Each number is 128 + 24 x the weight over its row's rms, rounded and kept within 0 to 255. Layers, rows and columns count from 0. The size above them is the row's rms in percent of the matrix's.

# layer 13 MLP down, 768x3072, rms 0.0458, rows 0-71, columns 192-287
size [ 93 101  98  99 100  96  99  99 101 100 101  97  99 100  99  96  99 104 100 101 100  99  97  99 102  99  99  99  98  99  99  99  99  97  98 100 100  98  98 100 101  99  99 101 100  99 101 100  97  99 100 100  97  99 100 101  97 100 101  99 102  99 100 100  99 100 101  98  99  99  96  99]
[[125 122 127 145 115  65 108 122 168 163 127 147 146 129 116 120 141 137 140  46 102 160 130 115  97 127 184 130 122 183 164 120 129 114 161 141 107 137 116 126 150 113 146 148 125 132 140 127 119 139 192 153 144 136  83 121 108 151 126  88 152 137 186  97  92 155 135 100 142 128 132 119 144 133  97  80 107 134 119  84 136 144 147 122 100  87 129  89 154 141 163 147 162 117 114 104]
 [110 101 113 166  85 102  92 126 136 106 129 107 168 111 155  86 171 136 114 161 116 120 113 130  84 142 153 186 117 162 118 129 125 137 147 107 160 125 113 111 164 135 159 146 113 107 109 116 129 116  65 146 134 137 163 132 142 130 134 113 117 142 126 114 151 131 122 167 111 116 116  77 108  99 108 137 128 133 131 115 150 105 115 163 128  99 101 157 160 114 121 132 124 119 119 146]
 [119 114 133 100 125  98 128 136 148 105 141 148 136 128 108 115 108 162 169 147 136 150 184 148 135  92  89 125 104 133 145 145 118 116 130 165 132 118 169 122  93 107 111 120 144 105 172 150 111 125 121 155 145 115 106  87  71 173 137 104 123 118 174 121 149 164 138 129 118 115 129 178 146 125 123 115 103 157 119 147 129 130  97 135 129  87 120 135 126 155 125 117 114 138 152 142]
 [120 116 160  94  68 165 114 168 161 114 127 144 135 130 154 149 117 118  98 110 100 176 155 129 139 128 115 106  98 128 123 113 101 110 120 137 131 159 121 144 125 114 130 125  88 131 110 124  99 110 139 136 107 133 130  62 123 161  93 147  99 118 132  93  84 132  79 107 133  69 110 122 148 132 121 138 139 171 130 140 143 118 153 159 123 122 122 127 140 120  96 110 119 125 118 133]
 [105 115 122  80 135 162  90 147 143 157 134  97 123 131 130 136 161 151 146 133 121 146 118 138 126 151  99 119 149 125 106 178 117 160 130 132 113 100 113 115 160  94 142 119 124 121 101 130 178 122  66 103  95 116 123 129 133 129 113 100 128 164 131 114 134 137  91 124  82 114 138 108 146 132 108 111 108  96 101 147 116 142 151 135 169 128 133 109 122 168 166 176 124 121 126 179]
 [102 119  94 142 116 136 143 108 116 129 133 126 153 163 135 115 176 123 134 114 133 143 149 112 153 126 179  84 136 106 116 134 148 156  94 138 136 144 134 163  74 151 103 111 152 132 140  86 145 162 145 138 152 136 122 158 129 144 129 148 108 185 123 116 125  98  70 129 103 115 175 131 151 108 133 132 138 179 130 110 156 177 157 114 139 130 116 125 141 138 131 108 143 146 112  88]
 [112 109 157 107 164 129 106  76 118 143 140 114  97 125 154 116 126 124 104 121 150  93 158 173 155 168 117 144 118 139 115 161 147 145 152  79 108 108 121 157 122 117 125 145 141 136 134 176 117 133 185 146 131 153 128 128 129 186 145  83 186 117 114 110 183 104 149  97  87  91 188 123  92 111 129 130 111 157 121 110 128 135 103 170  94 114 176 117 172 128 138 145 100 141 129 149]
 [123 135 115 134 158 159 129 161  52 164 129 122 126 150 106 135 152 154 127 132 136 153  89 104 141 158 145 143 120 138 102 111 137 109  78 140 122 145 116  96  89 118 132 134 130 112 132 129 143 135 165 114 143 142 151 100 165 117  57 146 142 106 130 144 115 136 126 150 141  97 125 107 116 160 115 139 107 139 140  88 132 162 163 155 139 120 146 117 137 156 113 116  85  91 150  77]
 [141  84 111 122 133 125 147 162 162 132  95 136 149 112 154 120 132  90 119 165 113 111 127 160 123 136 146 123 153 122 144  70  89 148 128 134 118 130 117  87 104 122 146 140 108 149 143 163 151 121 123 145 175 123 115 118 149 135 152 137 131 151 133 107 110 145 128 115 124 137 123 105 133 162  96 136  88 108 122 143 141 156 124  88 142 126 117 144 130 113 144  97 123 107 148 128]
 [143 120 112 199 132 159 158 109 129 133 131 148 152 162  63 150 122 141 138 121 152 101 140 102  92  96  99 156 147 147  98 127 100 174 118  99 132 156 124 147  76 125 139 135 166 139 188 109 139 152 113 156 131 115 183 138 106 119  75 130 166 113 140 132  93 127 121 130 122 132 105 129  90 125 123 110 149 113 110 119  45 117 124 110 127 120 128 127  95 104 124 139 101 143 151 104]
 [128 145 133 167 121 120 144 162 163 116 129 158 113 120 140 147 130  86 123 134 129 121 164 131 148 139 105 152 116 107  97  84 120 168 103 108 121 151  85 174 122 123 131 112  92 122  97 164 113 135 178 142 195 132 111 135 127 132 121 156 103 122 110  82 131 142 129 153 118 118 128 115  95 134 121  85 171 132 141  95 135  96 155  79  90 135  88 118 129 114 165 104 126 113 128 132]
 [ 90 143 143 146 172 132 126 106 110 181 103 142 123 152 128 107 142 135 151 161  94 123 120 130 148 137 136 129 110 137 130 132 151  91  93 151 138 114 130 108 161 120 154 114  87 129 154 108 163 140 120 146 144 171 115 132 114 178 103 173 111 111 116 170 128 122 138 126 157 180 123  92  93  98 124 167  94 107 128 148 157  98 144 100 113 127 133 153 130 140 116 129 125  93 122 154]
 [173 136 120 151 137 176 104 162 156 111 160 148 121 157 157 152 159 128 150 145 174 159 125 160 173 155  89 128 128 145 145 121 150 132 153 131 108 159 131 206 140 130  99  94 158 123 139 174 149 108  99 154 128 120 144 149 140 100 147 174 139 110 129 127 130 130  99  70  98 122 124 152 167 151  85 109 102 101 125 148 192 153 119 123 124 131 136 122 103 113 123 184 133 145 148  95]
 [149 139 144 104 148 165 122 128 110 105 122 111 132 129 162 109 107 157 129 152 110 140 138 134  98 149 123 126  85 127  81 149 161  98 179 139 128 137  91 127 107 184  81 147 189 126 145  94 172 146 181 133 114 161 158  97  98 120 126 156 114 159 171 115 140 115 131  72 161 156 132 114 143 149 100 145 163  98 106 147 124 142 110 146 115 124 163 123 117 174 128 107 105 124 156 103]
 [100 128  84 150 154 139 156 138 130 122 140 165 152 113 127 160 134 186 154 147 107  94 100  93 135  92 108 133 103 121 117 128 129 141 114 116 127 135 132 108 129  93 120 142 133 160 138 148 144  98 179 142 166 133 138 164 110 108 118 150 149 122 135 124 120 124 156 132 107 139  96 133  79 146 121 155 102 131 171 150 184 131 130  80 152 121 139 143  87 101 127  96 126 110 103 139]
 [ 83  90 144 107 156 111 109  96 132 108 139 128 156 109 116  99 192 122 113 163 116 183 114 147 151 126 166 120 101 132 119 116 133 143 126 150 171 107 122  82 118 139 181 149 135 126 169 172 110  73 122 141 117 132 134  88 104 124 144 127  88 140 107  86 137 127 126 112 126 169 134 111  89 142 138 152 137 146 137 116 161 148 148 118 185 161 147 126  99 117  45 111  91  93  99 101]
 [119  94 114 163 116 107 117 109 109 114 134 120 148 124 122 112 109 150 163 139 103 129 110 131 105 136 146 125 139 143 173 116 150 123 138 126  79 114 105 120 171  99 105 163 106 109  76 137 151 133 110  99 114 137 102 113 101 138 127 167  99 133 157 147 116 169 152 142 134  98 102 128 119 103 153  75  97  89 135 140 111 138 140 109 163 184 136 115 118 160 131 100 160 116 153 130]
 [134 138 167  86 180 145 179 108 115 137 182 124 108 138 149 178 155 107 138 109 122 118 119 134 119  97 127 110 110 149 126 109 139  95 151 120  87 124 151 127  95  98 156  92 160 147 129 154  87 184 121 132 140 150 121 101 102 148  82 132 128 137 110 132 137 135  94 153 121 113 138 110 111 123 117 118 158 131 129 134 135  71 123 135 192 109 127 106 147  85 159 149 138 120 152 142]
 [101 110 127  87 148 123 144 104 127 158 127 140 105  96 145 161  99 115 135 156 147 100 132 120 106 142  95 152 127 155 144 117 136 114  98 124 101 149 143 150 155 129 101  99 120 150 101 136  99 135 140 101 111 181 181 115 118 109 132 123 121 115 129 158 202 102 112 164 125 133 127 118 136 144 135 136  96 148 139 136 121 122 122 112 173 152 152 135 131 113 118 128  90 124 155 100]
 [139 111 150  61 122 153 130 141 129 120 112 138 112 119  95 135 143 147 126 119 141 159 164  95 108 108 117 114 149 120 122 110  94  98 104 148 139 138 119 187 137 146 127 181 174 163 117 183 106 177 150 101 113 113 142 126 135 134 124 114 112 126 134 142 122 143 140 149 124 144 152 105 133  88 152 103 118 180 178 143  74 100 148 150 115 113  85 132 181 139 128 104 126 167 155 126]
 [158 121 120 212 103 138 146 100 138 167 131 134 121 124 112 147 157 120  75 124 110 124 141 110 151 138 128  83 101 104 147 115 100 170 147 139 125 164 124 138 106 139 112 122 125 141 107 163 143  97 136 143 132  95 182 116 157 152 109 156 155 134 139 144 102 101 118 134  84 149 118 114 146  98 125 134  93 135 174 134 127 106 143 135 141 123 128 142 123 117 121 122 103 133 104 137]
 [123 120 111 184 101  85 118 128 125 105 143 159 163 144 150 112 120 144 142 116 148  99  97 110 111 114  80 128 134 158 161 121 141 151 106 133  98 153  82 107 100 121 151 134  65 137 143 128 149 145  99  99 113 133 132 149  60 135  84 114 174 124 133 122 124 117  81 105  82  92 171  96 125  89 131 172 133 131 105 116 133 111 152  88 121 150 110  93 140 181 147 109 151 104 145 134]
 [102 169 122 155 127 125 108 147 142 135 149 153 113 180 121 138 155 112 112 145 127 113 127 109 139  85  93 116 140 120 143 148 108 117 108 165 138 107 161 162 127 128 145 123 151 159 106 121 156 150 163 131 140 155 106 166 135 153 197 129 178 156 127  96 148 123 122 116 163 125 101 138 139 110 145 126 145 144 199 137 122 167 105  68 138  90 108 192 111 115 110 158  99 120 123 137]
 [ 88 128 143  79 112 111 131 129 161  77 117 119 103 120 141 112 140 134 124 164 120 166 113 139 155 131 165 159 111 113  63 133 145 124 170 124 144  96 124 104 123 141 114 132 107 127 138 121 130 102 154 105 114 118 159 151 166 130 119 155 122 144 127 138 125 132 167 111 130 118 132 149 122 117 137 121 104 163 148 110 126 170 120  95 133 129 138 144 111  85 124 127  85 118 128 136]
 [162 148 115 157  88 112 128 153 106 109 124 144 129 139 120 150  86 152 117 119 126 119 108 135 143 136  79  65 116 105 127 105  96 134 131  92 117 170 141 111 131 143 154 111 149 145 122 109 117 125 140  72 113 110  98 173 163 125 105  84 105 104 101 110 155 145 156 166 106  85 128 120 110 170 138 113 104 159 112 105 125 135 116 159 121  85 152 133 114 138 122 107 122 139 123 113]
 [106 111  89 132 146 134 148 141 129 128 120 112  64 115 104 163 114 143 112 139 120 119 163 161  92  89 134 134 126 127 129  73 133 142 106 141 119 141 154 121 118 132 138 160 150 140 149 114 140 130 150 137 133 115  87 124 158 147  94 156 140 134 134 123 169 102 138  90 111 146  99 124 138 135 132 204 142 144 116  65  83 132 165 118 136  77  91 168 126 118 140 138 114 116 143 197]
 [100 101 124 136 148 149 135 107 108 123 139 115  99 169 136 114 140 122 103 130  89 139 129 110 130 123 149 136 109 117 112 124 133 105 102 113 119 124 160 139 125  78 133 168 127 165 141 141 121 151 121 122 132 120  80 138  85 142 163 132  99  90 112 112 167  82 101 100 153 155 108 101 137 156 132  98 109 136 120 130 140  98 151 134 120 128  93 137 127 126 165 152 136 131 171 142]
 [114 147 140  97  88 135 189  91 141 133 125 126 109 155 151 143 117 143 122 147 154 132 116 147 104 177 124 133 113 145 162 149 168 133 141 126 108 145 148 150 134 156 141 136 134 117 116 125 125 134 139  89 156 159 138 146 134 175 131 148 116 116 153 144 105 159 178  96  97 134 138 143 123 112 145 123 167  92 109 129 119 131  97 143 136 112 154 149 156 100 136 161 112 141 140 138]
 [129 135 143 173  80 152  95 125 143 105 132 115 120 110 183  81 132 114 102 153 111 121 122 153 142 143  96  99 101  93  97 154 111 144 153 109 109 127 178 132 150 129 135 161 129 124 162 101 145 162 111 110 170  92 129 139 107 112 142 151  99 125 122 144  67 138 122 152 145 153 143 112 120 125 117 129  88 163 142 160  96 155 101 111 139 189 122 139 142 112  96 114 120 135 104 148]
 [154 102 130 149 100 124 155 133 143 158 134 145 101 130 142 136  96 142 115 135 169 140 108  98 142  83 133 145 169 136 127  95  82  97 120 135 121 108 129  67 120 142 131 114  94 123 130 134  85 173 180 161 101 109 111 122 114 102 103 105  78 172 129 168 127 127 124 118 150 103 140 140 149 122 157 128 125 126 101 121 118 123 114 161 109 126 108 119 121 130 145 133 115 108  81 114]
 [ 73 104 124 100 161  95 122 124 129 156 118 132 144  91 130 102 122 117 108 108 132 141 156  98 129 111 164 119 116 151 158 132 122 121 126 131 178 150 120 185 123 119  97 114 181 142 102 110 138 156 124 137 125 144 102 127 102 146 120 104 148 168 104 178 160 153 140 124 133 115 118 127 147 120 106 142 147 115  96 101 115 131 103 105 121 161 161 115 143 120 163 123 133 113  80  94]
 [116 115 135 136 118 164 117 155 108  79 117 139 123 150 141  68 134 144 113 131 105 132 127 153 160 159 111 151 150 109 121 144  94 146 112  88 126 142 113 132 125 159 130 154 152 134  99  79 165  87 150 167 130 135 122 143 144 102 137  93 120 154 141 136 168 129 177 123 148 140 146  92 114 100 127 143 151 132 187  96 111  90 134 185 155 182 118 116 164 148 105 121  79 136 141 126]
 [136 134 147 143 171 170 128 138 120  82  87 114 130 142 130 136 181 143 148 151  90 107 130 115 107 147 125 139 135  97 124 142  93 144 139 163  98 141 129 109  79 112 122 109 123  97 165 145 126  96 106 132 125 138 128 112 139 127 107 146 144 109 112  83 138 111 145 156  82 115 173 124 131 101 154 120 132 111 109 109  73 120 137  97 105 116 104 109 159 165 109  61 147  93 167 144]
 [128 119 132 133 128 134 129 128 157 164 175 128 143 166 149 128 141 136 164 134 142 112 111 142 162 135 133  80 133 124 127 115 161 129 108 123 106 156 124 142 128 112 130 112 128  98 115 113 140 184 164  83  91 145 137 149 151 147 116 116 149 159 121 154 127 145 142 150 129 112  87 162  89 123 140 125 136 103 138 124 108 146 119 134 107 117 138 111 132  95  95 193 138 114 124 113]
 [136 133 134 163 172 139 141 135 138 139 155 131 151 137 121  98 106 141 146 111 126 118 140 118 124 131 128 130 114 122 144 144 118 179 133  99 108 123 110 142 114 122 142 111 110 112  62  71 149 103 162 151 115 117  97 117 120 143 153 127  86 103 168  96  98 106 105  61 132 122  92 129 132  62 149 160 126 115 167 115  81  88 169 124 134 122 204 174 129 175 150 132 133 159 146 133]
 [152 142 176  55 146 110 133 101 163 134 198 133 156 113 132 157 151 121  94 127 117 155 111 110 116 156  91 138 157 172 151  86 149 136 110 135 156 131 135 139 112 125 126 173 138 113 110 171 145 145  73 125 117 118 128  96 128 198  87 119 112 132 133 111 166 104 103 120 148 132 131 154 140 170 119 118 130 131 124 119 118 139 138 111 127  95 130 125 108 143 139  85 140 112 118 107]
 [116 142 132 145 104 133 199 135 116 141 112 114 164 125  88 142 134 154 147 117 166 120 119 158 161 111 133 115 117 161 115 138 167 111 114  89  85 154 132 128 127 106 136 146 109 201 114 128 151 152 147  82 144 119 115 139 120 102 122 122 143 176  96  95 112 123  88 128 156 140 188 132 108 126 138 175 109 126  91  90 129 129  85 111 138 151 162 148 129 127 129  86  92  86 122 187]
 [139 115 104 117 108 141 114 128 165 186  96 125  93 133 110 120 127 146 132 142 106 122 138 145  97  79 151  88 149 147  95 120 101 168 119 144 145 131 100 147 167  87 115 122 136 151 141  98 143 127 112 124 145 125 101 121 124 115 120 104 152 116 144 128 139 131 141  87 153 108 110 118 118 112 171 120 147 140 127 123 121 128  62 121 126 122 128  99 135 143 116 141  90 109 155 127]
 [110 152 129 122 135 133 128  97  89 146 136 104 152 115 132 132  88  93  98 108 131 148 129 105 111 130 127 150 123 130 140 104 136  88 113 108 115 116 124 105 131 127  94 148  97 126 151  79 117 111 104 116  95 153 142 138  58 119 162 156 133 133 137 160 147 128 131 135 163 132 122  99 156 153 122 149 157 103  94 133 149 132 175  91  91 139 123 167 128 130 115 149 135 116 138 155]
 [117 126 104  85 147 155 113  83  82 142 126  91 104 164 105 109 171 115 122  90 147 125 130 160 159 140 116 122  97 129 145 140 106 115 122  96 139 118 137  91 144  79 142  90 170  90 120 121  87 111 113  96 109 110 122 100 143 148 106  87 158 122 120 132 137 115 166 165 151 117 149 121 145 157 136 123 102 139 106 113  78 117 124 152 133 156 162 113 140 156 166 156 147 112 146 139]
 [145 124 107  98 121 112  96 139 129  83 114 121 159 123 152 139 107 135 156 124 133  79 112 135 130 101 115 142 121 150 114 105 153 156 107 144 125 129 123  80 127 143 149 127 105 141 139 143 138 126 134 144 153 147  83 150 124 110 126 115 115 127 166 110 112 129 159  97 107  82  96 142 136 124 125  84 123 125 147 134  82 120 109 102 145 129 124 128 127 119 141 148 145 150 115 150]
 [149 133  94 161  97 140  67 177 110 127 137 160 107 109 105 114 125 146 157 144  88 146 102 103 103 106 131 131 141 144 179 109 141 116 134 136 148 157  97  86 118 138  96 129 159 150 151 102 124  68 103 146 139 138 158 165 105 147  97 142  77 134 170  95 158 125 126 166 125  98 143 138 136 136 116 148 138 138 116 112 123  98 119 113 108 131 119 125 140 104 111 120 124 106 169 108]
 [136  77 142 128 137 127 125 165 146 145 143 146  85 139 141 103 121 149 147 118 118  98 115 147 137 102 122 111 112 138 102 119 134 109 138 128 168  51 128 127 152 183 138  96 100 151 126 172 117 125 113 133  81  99 132 136 113  92 146 111 166 134 169  96 106 133 137 128 126 129 133 111 125 159 129 116  96  99 142 175 150 115 146 112 108 140 149 127 107 120 110 174 151 113 163 117]
 [131  79 148 156 128 174 144 124 138 145 138 152 122 117 115 111 147 111 141 133 148 152 153  88 136 134  98 146 149  92 105 110 137 144 108 106 142 116 138 137 143 131 137 115 143 137  83 101 175 121  96  99  89 126  88 129 117 131 130 149 159 130 142 141 110 114 129 135 152 181 131 139 134 162 136 131 162 122 131 159 147  97 169 152  88 130 122 141 167  87 141  80 157 116 126 129]
 [131 138 116 119 154 123 145 142 124 113 148  86 169 107 119 177 133 162 125 120 104 124 126 131 141 129 109 119 110 125 171 138 115 111 100 109 161 148 118 123 192 154 143 121 147 164 140 107 108 159  92 115 122 133 135 125 121 103 151 162 109 122 144 131 117 133  94 102 121 114 159 133 148 102 192 149  68 144 165 103 135 139 163 122 167 103 138  91 149 121 127 126 126 134 133 158]
 [ 87 134 153 106 110 106 183 137 185  89 107  99 155 117 167 113 139 134 123 126 131 134 113  96 179 113 131 108  89 141  70 146 115 111 119 121 135 128  98  96 140 129 140 116 148 139 113 151 124 107 210 132 118 162 111 136 133 130 142 193 138 116  94  80 112 124 141 116 117 156 102  95 130 141  97  78  83 100 137 107 115 118 106 144 131  89 128 145 161 141 152  99 145 145  83 113]
 [130 106 104  79 136 168 157 137 144 154 165 124 107 120 101 149 188 101 119 130 145 143 116 123  95 128 121 109 147 156 164 154 140 117 126 147 120  59 105 119 109 107 113 125 153 144 134 115 118 128 115  95 151 139 114 128 128 106  88 127 120  62 132 102 125 177 108 161 132 104 102 151  98 172 134  88 131 124 127 156 104 146 102 111 144 109 123 122 178 110 100 164 156 108 155 118]
 [166 107 114 169  96 120 126  96 130 104 112 146 152 112 125  94 118 127 125 102 142 136  92 129 151 165 186 157 127  91 187  97 121 154 147 145 127 151 124 118 150 110 127 117 147 127 105 133 128 114 142 125 112 124 103 135 158 178 127 134 158 107 129 140 167 135 179 119 124 160 136 125 130 115  87 139 113 137 149 141 165 138 140 133 149 153 147 125 107 115 122 124 139 158 119 114]
 [167 133 122  91 129 136 140 128  98 151 111 139 128 170 120 136 108  94 119  98  98 120 158 167 135 100 150 120 127 176 110 131 135 123 108 148 125  94 140  90 103 146 163 140 131 158 147 131 141 134 146 196 127 122 160 112 153 139 146 137 104 171 147 105 120 129 140 146  83 169 115 129 114 146  93 132 123 143 148  98  95 111 132 102 161 133 128 119 106 104 118 148 126 102 135 113]
 [ 77 121 105 107 107 147  75 124  95  84 151 161  88 138 102 143 125 120 113 143 126 155 150 129  99 146 127 137 147  86 107 146 134 125 150  90 145  87  90  92  79 103 121 138 103 130 153 175 129 130 100 154 104 124  93 130 164 101 120 109 134  80  83 125 149 125 141 144 149 129 141 124 167  85 146 101 145 165 149 126  77 156 140 174  93 106 105 102 135 122 127 136  88 114 114 130]
 [116 152 140 147 162 146 188  66 148 151  96 111  95 104 132 130 101 167 107 151 109  82 138 164 121 125 110  98 167 102 105 101 115 169 125 103 128 171 117 135 142 106 111 120 167 166 101 152 152 165 144 141 129  90  85 111 155 170 112 159  89 115 161 142 157 110  95 107 133 119 126 139 146 127 147  88 113 111 137 147 105 125 121 143 158 143 124  98  92 143 114 104 148 117 153 117]
 [146 102 137 112 129 134 105  87 122 103 147 130 104 122 128 124  90 126 153 129 111 105 163 148 117 126 123 111  89 106 142 160 122 112 137 169 131  90  97 172 131 147 114 167 115 145 100 163 122 186 117 102 133 138 152 136 128 110 117 137 129 124  90 103  72 131 160 106 104 139 129 146 108 118 100 125  98 140 142 128 128 118 153 172 109 159 135 144  91 158 131 207 131 176 129 130]
 [129 143 109 100 138 133 111  89 129 123 102 102 107  98  97 109 116 181 104 122 132  88 147 140 150 100 113 132 106 148 145 130 132 170  88  96 119  95 136 179 138 146 171 124 132 110 161 165 107 102 116 149 141 163 139 136 158 135 131 123 106 124 141 152 108 155  54 127 103  63 128 124 104 128 137 124  94 134 153 117 144 114 159 129 123 118 166 141 126 101 113 151 119 153 146 139]
 [116 140 109 151  81 143 132  67 151 121 158  96 132 126 106 124 164 116 160 126 153 132 143 172 135 112 110 148  93 154 116 155 119 127 130  78 159 166 156 106 116 188 133 140 114 128 143 165 119  99 112 103 161 128 119 135 112 115 149 166  89 149 144 136 148 101 118  92 104 135 114 128 118 116 108 134 130 110 157 112 109 118 122 133 107  79 113 124 132 136 151 120 130 166 139 131]
 [124 158 117 172 101 173 127  94 119  97 191 131 124 132 116 122 136 123 124  98 113 118 103 145 106 143 111 113 142 160 142 131 142 137 105 108 104  92 123  94 118 123 126 148 132 115 168 139 120 111 127 122 145 135 111 127 161  92 143  99 180  87 139 101 123  89 115 127 141 152 107 137 121 114 141 133 134 134 111 191 131 161 166 139 134 148 140  87 111 123  90 131 142 109 135 172]
 [141 120 144 144 171 121 113 129 122 126 133 105 145 122 116  87 113 106  67 117 113 144 116 139 156 182  96 174  78 135 114 127 135 124 152 122 166 150  89 117 118 135 139 117 104 131 101 128 127 112 153 128 138 156 117 118 140 148 158 129 109 119 128 136 105 104 128 117 144 151 152 151 139 104 151 106 133 116 107 119 162 113 103 136 126 114 116 107 139 125 132 110 134 129 147 136]
 [138 109 148  87 147 196 157 108 140  91 130  73 149 144  95 126 126 130 110 162 138 106 106 123 169 163 134 128 165 123 148  98 109 126 107 139 125 196 131  83  78 112  85 163 127 147 102 113 112 102 113 114 128 134 153 111 123 105 118 146 156 110 117 150 102 123 120 152 103 112 166 110 111 142 148 115 162  90 159 152 147 126 135 124 127 103 156 158 117 123 114 139 147 135 140 162]
 [136 124 130  97 128 171 110 105 126 149 154 145 175 128 121 131 157 156  92  88 134 117 162  96 167 129 106 104 113 154  99 139 157 118 153  87 103 141 138  84  92 128 127 157 148 140 161 149 131 144 154 161 147 139 163  98 141 112  93 137 137 108 167 171 126 100 151 143 106 132 109 177  97 132 102 154 109 144 125 176 130 144 136 148 109 171 143 131 109 158 105 160 147 127 151 116]
 [112 116 146  81 122 116 134 131  93 171 123  84  85 133 144 157 141 156 163 120 110 100  95 125 103 125 158 146 132 121  79 135 125  84 131 189 123 136 138 150 113 122 132 105 155 152 116 171 104 119 130 114 115 147 150 135 132  86 176 146 128 119  97 121 201 105 111 163 112 165 137 118 111 140 141 124 114 149 153 114 116 131  90 121 116 112 121 110 117 120 141  62 110 180 100 103]
 [125 138 121 126 117 144 133 105 131 135 143  94 135 114 106 166 129 163 130 108 143 174 104 151 183 133 154  87  76 153 181 129 106 145 142 148 169  88 151 123 146 113 131 128 144 122  98 104 126 132 147 147 109 148 148 113  97 127 114 155 146 110 113  93 108 112 139 146 164 121 133 105 126 101 139 154  94 111 135  93 157 165 111  95 151 121 130  99 152 143 121 152  94 129 111  99]
 [107 138 104 131 155 106 111 119 162 123 143 153 113 167  94 100 134 155 113 160 133 134 125 126 126 139 113 177 145 135 167 112 127 106 134 129 132 159 127 180 104 139 114 111 135 114 155 153  81 151  90 135 156 146 143 147 151  86  98 104 116 132 118 144 151  98  89 121 167 133 139 118  90 119 138 138 114 137  82 153 112 115 137 135 139 142 114 126 135 110 129 127 123 177 136  41]
 [115 160 124 144 118 173  84 169 139 127 146 135 120 143 135  96 122 156  93  98 131 100 128 147 170 147 114 119 129 138 133 103 136 139 154 167 124 102 153  53 124 128 144 162 131 114  76 128 139 141 111 119 124  97 132 141 115 154 109 167 130 170 148 121 132 137 172 141 132  93 116 146 117 115 115 181 128  87 121 130 171 153 153 193 150 108  78 117 121 153 107 132 126 102 114  84]
 [ 98 141 124 125 159  97 159 159  88 115 134 131  96 169 138 129 115 136 126 102 110 107 127 105  93 132 119 132 127  86 122 108 115 101 131 115 181 166 118 142  75 101 121 135 149 140 144 153 153 170 132 116 117 122 117 118 102  85 132 113 162  92 112 119 118 112 162 137  98 142 157 127 150 107 103 153  97 119 141  97 122 124 120 134 150 134 148 124 124 122 139 141 122 125  78 110]
 [146 151 145 171 111 139 144 118  98 111 116 141 113  69 112 100 177 159 118 133 117 136 132 168 161 130 121 120 131 152 101 129  89 132 144 160 120 129 120 119 151 106  96 165 155 134 112  91 110 101 122 123  85  93 128 117 175 129 142 112 127  97 123 110 152 148 132 137 138 130 113 127 117 101  88 143  77  89 100 120 101 132 123 128 144 128 104 138 136 138 150 111 115 123 127 125]
 [ 98 108 120 125 131 130 114 136 150 149 125 138 127  92 163 107 141 106 110  99 150  77 106 166 170 117 146 122 149 124 111 124  92 113 137 127 113 152 141 145 122 123 116 167  80 152 130 122 114 112 117 159 118 101 128 131 153 152 128 121 134 132 111 123  79 122 139  68 119 149 120 136 113 125 152 128 161 101 112 150 118 102 114 102  79 115  92 134 124 102 124 129 133 137 149 156]
 [141 174 116 124 124 101 141  81 128 121 118 171 193 172 118 144 131 133 119 121 154 130 138 103 151 157 151  82 122 128 155 144 132 139  91 151 124 131 150 103 126 140 126  70 135 115  67 114 190 136 121 125 103 124  94 176 115 128 139 102 134 143 131 189 135 103 157 123 131 114 109 126 125 119 115 154  91 158 143 148 133 150 121 114  88 104  74 160 151 136 116 139  93 117 157 133]
 [162 140 133 117 167 147 133 114 152 102  64 146 106 171 129 108 125  98 162 120 116  98  83 129 125 138 127 113 146  93  83 179 113 130 138 142 139 127 122  91 130 147 148 100 148 126  80 142 123 126 115 145 116 162 108 120 149 110 160 144 146 114 129 158 161 135 158 124 126 129 139 126 151 153 141 119 129 114 121 127  87 133 140 115 139 173 152 177 124 138 137 139 116 136 212 176]
 [121 144 170 106 119 132 123 107 138  80 107 189 129 141 154  89 121  64 161 137 149 148 151 102 137 151 137 160 178 110 119 129 111 155 154 125 116 126 134  97 112 112  91 152  69 107 150 129 126 141 161  79 135 132 125 138 119 111  99 178 151 116 163 141  91 121 147 114 157 128 105 123 148 104 115 118 146 113 152 148 165 113 127 162 115 135 127 151 124 133 147 101 122 134 141 124]
 [156 122 114 174 145 108 126 118 117 146 117 151 139 128 113 103  62 145 159  96 123 158 109 189 164 142  69 128 120 133 102 104 111 121 100 100 153 124 145 141 193 122 182 115 154  98 179 117 128 138 101 134 150 164 172  92 120 143 159 124 131 150 138 118  89 103  87 101 102 142 116  92 139 161 125  91 110 133 116 130 128 136 162  81 121  97 129  96  87  88  98 120 139  78 153 103]
 [108 132 129 121 157 195 121 172 140 146 138 125 117 119 175 113 157 134 170 131 115 163 120 159 162 111 123 129 124 131 126 162 112 155 121 124 101 119 136 116 112 116 149 150 123  87  98 118 146 187  88 106 154 171  98 110 154 156 176 154 110 117 120 130 139 139 150 161 124  92 142 168 117 115 182  81 132 127 147 142 129 122 114 129 124 116 140 150 125 116 129  68 143 110  98 124]
 [142 139 141 159 159 166 104 100 138  87 117  94 192 128 122 153 102 116 127 158 138 122 123  97 117 105 132 132  84 123 127 114 136 100 103 143 197 127 152 154 156 111 137 142 102 163 123 119 136 160 164 123 119 106 121 133 103 134 143 112 105 135 134 128 115 133 154 135  84 126 155 105 165 132 148 120 136 148  96 151  72 150 135 135 159 138 136 105 170  86  69  91 133 123 140 116]
 [131 159 135 178 133 122 128 114 151 107 136 169 116 130 131 101 156 131  76 133 105  95 111 142 129 105 164 142 144 164 104 114 108 112  92  98 131 115 112  90  95 115  89 107 116 106 154  92 120 147 116 141 173 122 116 130 141 131 143 164 129 162 112 128 159 149 161 135 125 124 109 137 148 112 161 170 117  87 118 163 112 102 200 139 144 167 113 143 111 146  94 143 126 113 168 106]]